config.toml
n_layer = 16
norm_place = "pre"
optimizer = "muon"
grad_clip = 1.0
seq_len = 1024
Each number is 200 + 30 x the weight over its row's rms, rounded and kept within 0 to 999. Layers, rows and columns count from 0. The size before them is the row's rms in percent of the matrix's.

# layer 13 MLP up, 768x96, rms 0.215, rows 11-22, columns 0-95
099,176,198,173,139,238,176,190,265,185,222,193,154,196,209,170,214,213,245,193,169,201,235,212,179,179,206,256,237,205,207,243,164,200,230,208,171,160,262,223,222,182,183,238,248,212,213,187,224,204,192,145,150,242,239,182,225,182,245,225,182,171,213,206,212,211,215,242,231,223,168,171,147,155,159,211,233,199,196,180,172,195,218,156,173,206,180,186,203,193,122,213,189,255,242,195,225
095,216,198,242,191,192,133,160,195,194,233,145,199,201,181,202,262,183,217,179,166,196,140,163,258,277,218,231,205,204,226,215,187,178,250,174,241,227,208,264,219,232,184,217,206,202,224,206,229,207,182,174,207,133,199,196,178,184,174,200,183,231,235,208,190,179,223,211,214,166,208,225,192,214,199,197,178,146,140,145,182,161,236,211,205,175,175,235,160,248,189,185,158,183,241,188,181
095,207,200,160,160,181,212,226,193,191,179,237,218,160,202,176,150,182,172,243,217,167,204,156,213,191,230,182,137,170,193,184,247,176,196,191,173,155,171,220,159,180,161,262,161,196,200,217,178,249,215,133,214,223,207,231,207,221,137,259,198,220,212,179,235,187,199,229,191,188,175,205,201,185,192,235,188,235,223,203,197,212,207,174,172,168,202,195,245,141,136,163,261,200,215,221,147
108,159,183,202,198,203,185,190,193,192,184,206,223,211,175,218,219,163,197,221,193,184,170,172,205,185,198,261,219,249,259,239,195,208,198,219,228,170,228,210,159,176,216,154,230,185,215,187,222,205,186,168,163,233,176,209,191,288,177,172,252,206,183,212,184,216,223,262,233,179,221,216,152,215,144,181,153,182,164,204,129,188,224,186,229,212,143,227,126,203,198,192,230,206,193,142,245
089,199,216,189,219,183,203,198,248,213,176,178,216,216,184,214,244,234,113,152,224,147,182,200,186,212,218,166,199,219,182,203,217,230,151,139,219,208,218,193,267,142,158,154,216,163,202,194,157,205,188,144,235,200,186,180,177,203,220,233,188,211,203,216,176,179,175,181,222,180,183,190,187,158,231,207,206,185,198,220,255,174,195,155,182,289,212,202,161,254,199,234,162,169,197,228,170
092,171,223,206,160,183,145,232,258,148,159,194,236,162,214,219,217,162,190,219,208,230,206,183,206,168,154,180,212,253,155,193,263,215,169,207,247,207,221,221,261,192,203,208,218,237,224,199,206,225,185,236,221,182,222,236,256,223,152,188,198,236,156,197,210,242,272,211,191,188,202,228,156,203,211,155,163,211,202,203,182,208,239,216,181,181,190,179,201,211,180,207,188,196,259,261,246
102,202,181,229,260,204,231,143,215,245,208,196,179,248,165,172,242,202,245,175,223,211,213,229,127,228,209,206,197,199,230,164,204,167,218,173,207,188,250,118,235,156,207,185,200,231,216,167,154,173,198,226,235,219,204,243,239,209,178,193,207,245,149,188,126,192,221,213,216,206,218,195,176,180,232,233,201,169,227,207,274,218,174,214,217,187,246,155,192,177,214,193,192,210,188,196,221
109,214,205,177,177,233,195,265,166,232,198,225,234,169,198,210,185,190,209,214,181,188,190,213,164,193,197,190,194,204,181,174,218,233,191,174,140,194,232,254,222,193,211,269,177,200,160,207,187,241,184,181,250,226,148,224,198,202,155,190,251,250,239,212,155,192,203,196,282,157,159,209,173,141,214,235,248,222,168,210,205,180,211,191,206,162,156,202,185,134,199,188,192,155,217,189,150
098,226,217,217,192,182,221,185,221,155,143,241,172,205,209,198,219,268,165,177,192,225,212,231,240,240,212,197,184,174,180,231,191,178,187,182,164,247,194,148,234,210,183,171,152,238,162,211,197,192,199,183,149,186,180,216,185,219,176,213,169,194,228,215,208,230,203,197,168,238,170,156,211,214,212,142,264,267,200,159,183,265,155,204,177,222,205,182,240,151,127,179,218,174,203,214,195
102,206,174,194,214,192,227,289,204,218,169,155,221,205,202,189,152,203,236,191,237,213,216,225,185,221,217,194,183,152,258,265,249,228,245,228,224,162,240,216,241,178,214,225,206,202,198,211,185,209,176,255,204,192,226,181,205,191,213,201,228,215,199,152,191,229,215,167,172,194,252,179,250,182,189,176,247,248,249,232,175,206,207,249,171,181,183,136,206,196,247,212,247,225,156,208,188
099,259,194,229,170,205,165,171,184,243,179,230,227,187,203,175,255,213,197,228,223,194,208,168,265,198,185,242,200,195,199,190,212,226,229,217,271,186,217,172,263,194,237,230,222,211,195,187,260,152,188,194,230,196,228,218,171,192,157,238,217,213,246,173,210,203,196,181,212,198,218,213,149,301,217,197,168,185,203,196,239,137,226,176,179,192,196,214,166,149,219,188,210,248,210,166,192
102,207,198,247,217,144,152,202,163,223,197,216,184,205,191,228,175,222,209,165,205,144,238,229,159,149,244,207,210,178,139,219,190,228,204,157,191,184,188,156,247,158,223,145,194,207,163,182,226,180,173,243,192,223,183,202,175,159,163,167,170,220,209,228,197,178,100,210,163,191,200,270,211,190,172,195,176,179,206,218,241,197,138,205,222,170,223,226,186,200,208,245,183,194,202,213,187
# layer 13 MLP down (transposed), 768x96, rms 0.147, rows 11-21, columns 0-95
091,181,175,210,194,173,181,173,181,217,211,204,222,194,203,181,208,215,180,135,213,225,230,221,248,192,226,206,222,205,233,189,131,241,164,215,225,207,199,227,219,177,249,186,180,226,142,232,218,262,194,241,155,193,203,218,135,207,149,218,225,212,146,200,181,192,213,244,211,210,221,240,222,220,258,159,220,168,204,250,176,198,186,217,223,209,206,238,214,169,254,241,165,128,189,192,151
105,166,172,200,195,213,207,212,173,230,212,162,197,238,181,230,186,151,224,212,213,201,193,155,197,171,212,241,225,254,150,206,250,162,134,176,221,231,224,187,204,249,195,213,185,148,256,186,247,225,220,199,213,255,178,180,228,199,159,202,240,188,177,179,219,192,264,192,228,177,150,249,179,162,195,248,185,191,232,188,213,222,216,188,259,261,245,185,186,210,226,211,196,162,187,238,204
092,182,221,235,235,234,177,216,141,185,212,167,168,209,250,192,172,175,151,174,230,178,219,184,255,200,200,208,218,225,231,204,207,186,255,219,262,210,167,187,237,199,206,163,198,135,237,199,225,162,154,183,180,167,194,163,146,146,220,178,153,204,165,168,243,196,214,207,223,221,195,179,189,163,164,185,206,189,224,160,186,232,216,272,222,232,226,213,175,152,223,208,187,180,211,172,251
105,194,273,187,220,194,198,187,214,218,182,179,191,197,175,223,194,225,199,228,199,142,234,183,178,204,184,240,223,194,145,133,165,178,187,176,202,163,202,174,173,232,169,216,249,234,201,237,188,174,205,165,277,153,220,218,179,178,213,206,236,201,205,202,224,228,209,177,212,222,160,235,223,139,204,190,173,160,220,202,139,214,214,199,226,186,160,202,212,204,101,190,175,217,181,245,254
087,162,210,215,219,213,213,198,165,210,262,218,159,164,161,178,182,154,219,205,196,189,136,218,230,202,172,196,228,180,196,244,213,179,202,252,253,175,185,184,258,269,205,245,222,225,204,172,170,205,226,222,249,206,181,186,191,175,196,234,203,181,225,167,166,229,190,192,237,194,151,203,209,243,126,178,204,184,184,174,190,277,227,203,202,210,181,171,185,221,237,246,266,174,198,189,180
091,232,207,194,187,234,120,198,221,204,171,219,173,173,174,195,145,210,187,249,116,204,177,214,259,205,241,172,233,177,146,187,184,221,236,196,183,175,177,176,206,159,142,270,202,199,193,182,234,196,182,226,206,158,182,158,198,129,157,184,242,216,210,238,207,235,186,223,186,182,248,134,221,219,197,179,210,211,191,189,249,233,166,203,195,207,206,188,213,188,175,201,196,183,173,208,219
102,260,206,201,234,158,197,211,191,246,211,137,234,142,225,190,233,231,172,237,253,196,184,164,189,170,186,178,252,202,310,191,201,250,159,208,157,211,154,197,204,213,235,221,204,170,241,212,246,170,233,161,232,215,184,223,203,194,192,196,216,165,190,215,227,157,201,187,233,195,199,186,243,199,179,212,219,231,225,199,153,213,204,215,212,207,164,224,209,225,195,142,213,235,184,184,236
101,220,154,149,175,191,138,188,202,216,201,167,213,219,188,197,217,231,254,159,244,217,198,186,179,255,175,201,169,212,162,216,197,188,149,216,249,188,200,244,173,159,232,150,170,167,206,153,225,159,233,206,149,242,245,220,166,203,227,216,227,193,188,192,133,187,199,202,212,190,185,197,211,270,179,201,225,163,215,199,187,154,238,234,152,222,179,176,218,227,162,211,203,203,203,265,195
099,179,198,192,218,207,175,231,199,215,282,176,232,245,179,182,225,222,181,201,224,133,232,214,143,191,241,180,168,215,176,197,230,240,170,225,227,230,208,264,174,235,166,259,229,224,163,195,184,211,199,189,269,220,184,203,252,201,204,177,212,222,148,184,219,140,241,198,181,199,185,193,186,200,189,266,154,202,222,197,202,136,210,161,194,155,216,211,203,245,201,210,219,228,204,198,179
094,221,220,230,247,213,248,172,197,192,232,214,173,222,206,193,183,152,178,221,202,191,203,179,207,197,224,237,189,170,168,210,150,256,191,200,221,180,148,177,198,175,222,243,191,197,158,199,185,164,196,224,236,248,242,201,167,197,197,224,241,252,205,236,238,197,232,201,144,203,185,280,204,230,225,172,117,172,260,159,166,200,191,232,228,243,134,185,228,206,191,207,203,178,200,214,213
093,179,168,188,224,198,257,192,218,204,159,252,212,197,147,201,221,196,186,208,207,163,193,166,192,231,139,176,171,237,158,154,235,219,159,180,166,181,211,179,187,166,259,211,259,209,215,203,159,220,245,175,214,256,165,248,230,186,215,234,184,210,193,207,195,171,224,193,164,173,165,198,129,159,215,178,201,172,223,205,153,183,240,220,147,209,213,200,215,168,196,257,190,237,210,160,231
# layer 13 MLP gate, 768x96, rms 0.2, rows 12-22, columns 0-95
093,210,153,190,196,185,184,175,183,174,158,194,176,183,204,268,180,230,220,162,222,181,237,201,187,204,213,209,152,267,222,214,147,213,124,214,192,171,213,184,189,190,226,219,206,136,217,240,177,208,237,172,260,189,213,220,183,201,185,221,194,164,234,200,207,248,203,187,255,203,190,175,234,212,202,177,202,244,243,170,166,230,128,184,247,255,243,198,218,168,232,223,226,185,161,205,225
092,171,176,253,191,183,181,167,170,215,186,197,240,179,197,173,187,178,262,168,198,176,137,172,239,208,180,192,172,177,193,208,248,164,217,192,168,139,171,221,222,202,182,226,239,221,241,238,230,194,235,247,188,144,175,204,161,205,163,193,230,161,181,195,233,147,227,129,123,200,209,166,198,173,198,142,207,201,164,211,228,170,186,200,192,221,193,201,215,218,226,173,223,180,250,169,201
112,184,208,197,189,228,174,204,185,242,149,225,251,153,169,195,168,156,144,195,206,245,195,216,217,155,177,182,188,193,204,182,202,245,240,217,279,237,182,236,172,136,174,219,225,201,205,225,205,182,192,216,230,198,188,187,220,197,212,162,197,183,194,131,213,176,186,247,251,164,227,207,181,176,257,189,208,150,219,186,204,153,225,198,235,215,226,225,171,288,194,177,227,230,213,211,201
093,157,233,133,218,186,215,218,254,167,226,161,188,245,189,169,197,205,239,213,183,192,201,220,168,216,234,176,197,168,211,197,186,211,147,254,136,192,204,266,228,197,207,183,211,159,202,145,218,210,179,168,221,209,231,173,193,205,198,217,171,236,213,168,204,228,130,161,208,219,214,204,211,231,155,238,196,141,207,187,201,286,216,238,175,177,176,202,206,196,162,200,240,192,217,234,156
102,174,246,208,188,243,264,226,191,175,211,213,183,229,196,217,185,186,257,148,202,209,239,189,209,227,206,248,268,199,214,194,187,196,220,155,171,210,219,224,172,173,197,165,183,204,204,212,231,264,204,157,173,233,188,209,199,180,189,201,177,172,167,235,224,169,181,207,171,246,182,230,188,186,239,210,192,197,255,259,158,207,191,246,215,175,222,174,163,217,240,193,309,207,223,200,231
099,186,265,202,196,157,176,207,173,195,226,208,240,166,202,203,186,163,173,181,164,229,236,162,136,231,145,186,215,221,216,176,170,269,170,224,145,185,185,211,254,214,208,211,202,238,204,198,243,166,198,201,244,206,222,238,212,204,204,221,214,222,209,144,180,220,194,172,144,197,150,227,224,171,197,231,223,231,285,167,171,232,248,198,194,182,201,200,163,187,184,156,216,172,213,206,164
101,170,200,196,217,166,198,209,188,218,163,217,192,161,210,140,208,188,203,133,211,169,210,219,178,217,190,185,194,178,220,170,280,218,201,201,181,212,217,213,303,209,193,195,136,209,228,191,213,152,237,240,207,192,174,195,191,220,216,171,171,185,176,185,173,164,226,226,232,256,201,248,247,232,202,204,221,247,159,170,199,265,224,190,241,178,236,157,188,214,203,228,181,190,172,236,155
085,215,205,161,173,180,212,223,192,153,207,237,171,156,237,245,231,237,236,172,129,197,215,173,182,214,235,172,193,200,119,202,191,248,266,212,177,161,167,195,191,218,213,197,190,212,222,174,301,250,231,213,191,209,221,222,197,188,160,164,212,182,146,165,208,206,204,194,210,162,208,206,208,176,182,172,183,172,206,211,169,182,207,276,180,203,173,219,213,186,194,217,175,151,240,208,184
097,177,244,223,195,228,262,196,198,200,285,181,185,172,159,238,208,166,202,175,186,200,217,180,238,207,220,208,189,168,234,220,224,179,215,178,203,247,183,232,241,240,191,212,216,166,205,218,212,177,202,154,168,168,171,222,205,223,194,242,231,242,174,184,237,185,224,170,210,230,207,203,230,176,259,212,186,171,163,158,124,175,175,145,153,197,193,235,276,182,215,234,176,226,201,205,170
099,196,214,208,163,176,205,215,211,232,201,162,254,201,214,191,218,212,209,210,157,239,208,171,148,182,247,248,205,174,200,257,200,182,234,209,199,226,235,204,145,205,215,254,165,222,163,203,224,182,238,158,255,198,235,153,153,229,205,186,255,185,195,193,239,259,199,221,241,189,185,204,169,263,199,156,207,187,210,134,199,179,183,247,194,212,198,203,190,191,204,168,221,150,152,239,157
098,189,208,195,190,150,216,205,189,218,175,224,268,216,197,186,210,163,165,184,252,226,172,139,239,170,197,136,205,180,169,226,194,202,179,184,234,234,249,205,203,201,156,194,195,239,171,188,189,210,146,155,175,201,133,247,186,224,225,231,156,181,226,221,166,149,219,201,213,131,224,189,233,128,200,191,204,219,140,224,206,166,220,188,216,206,203,241,213,186,187,197,180,173,190,238,237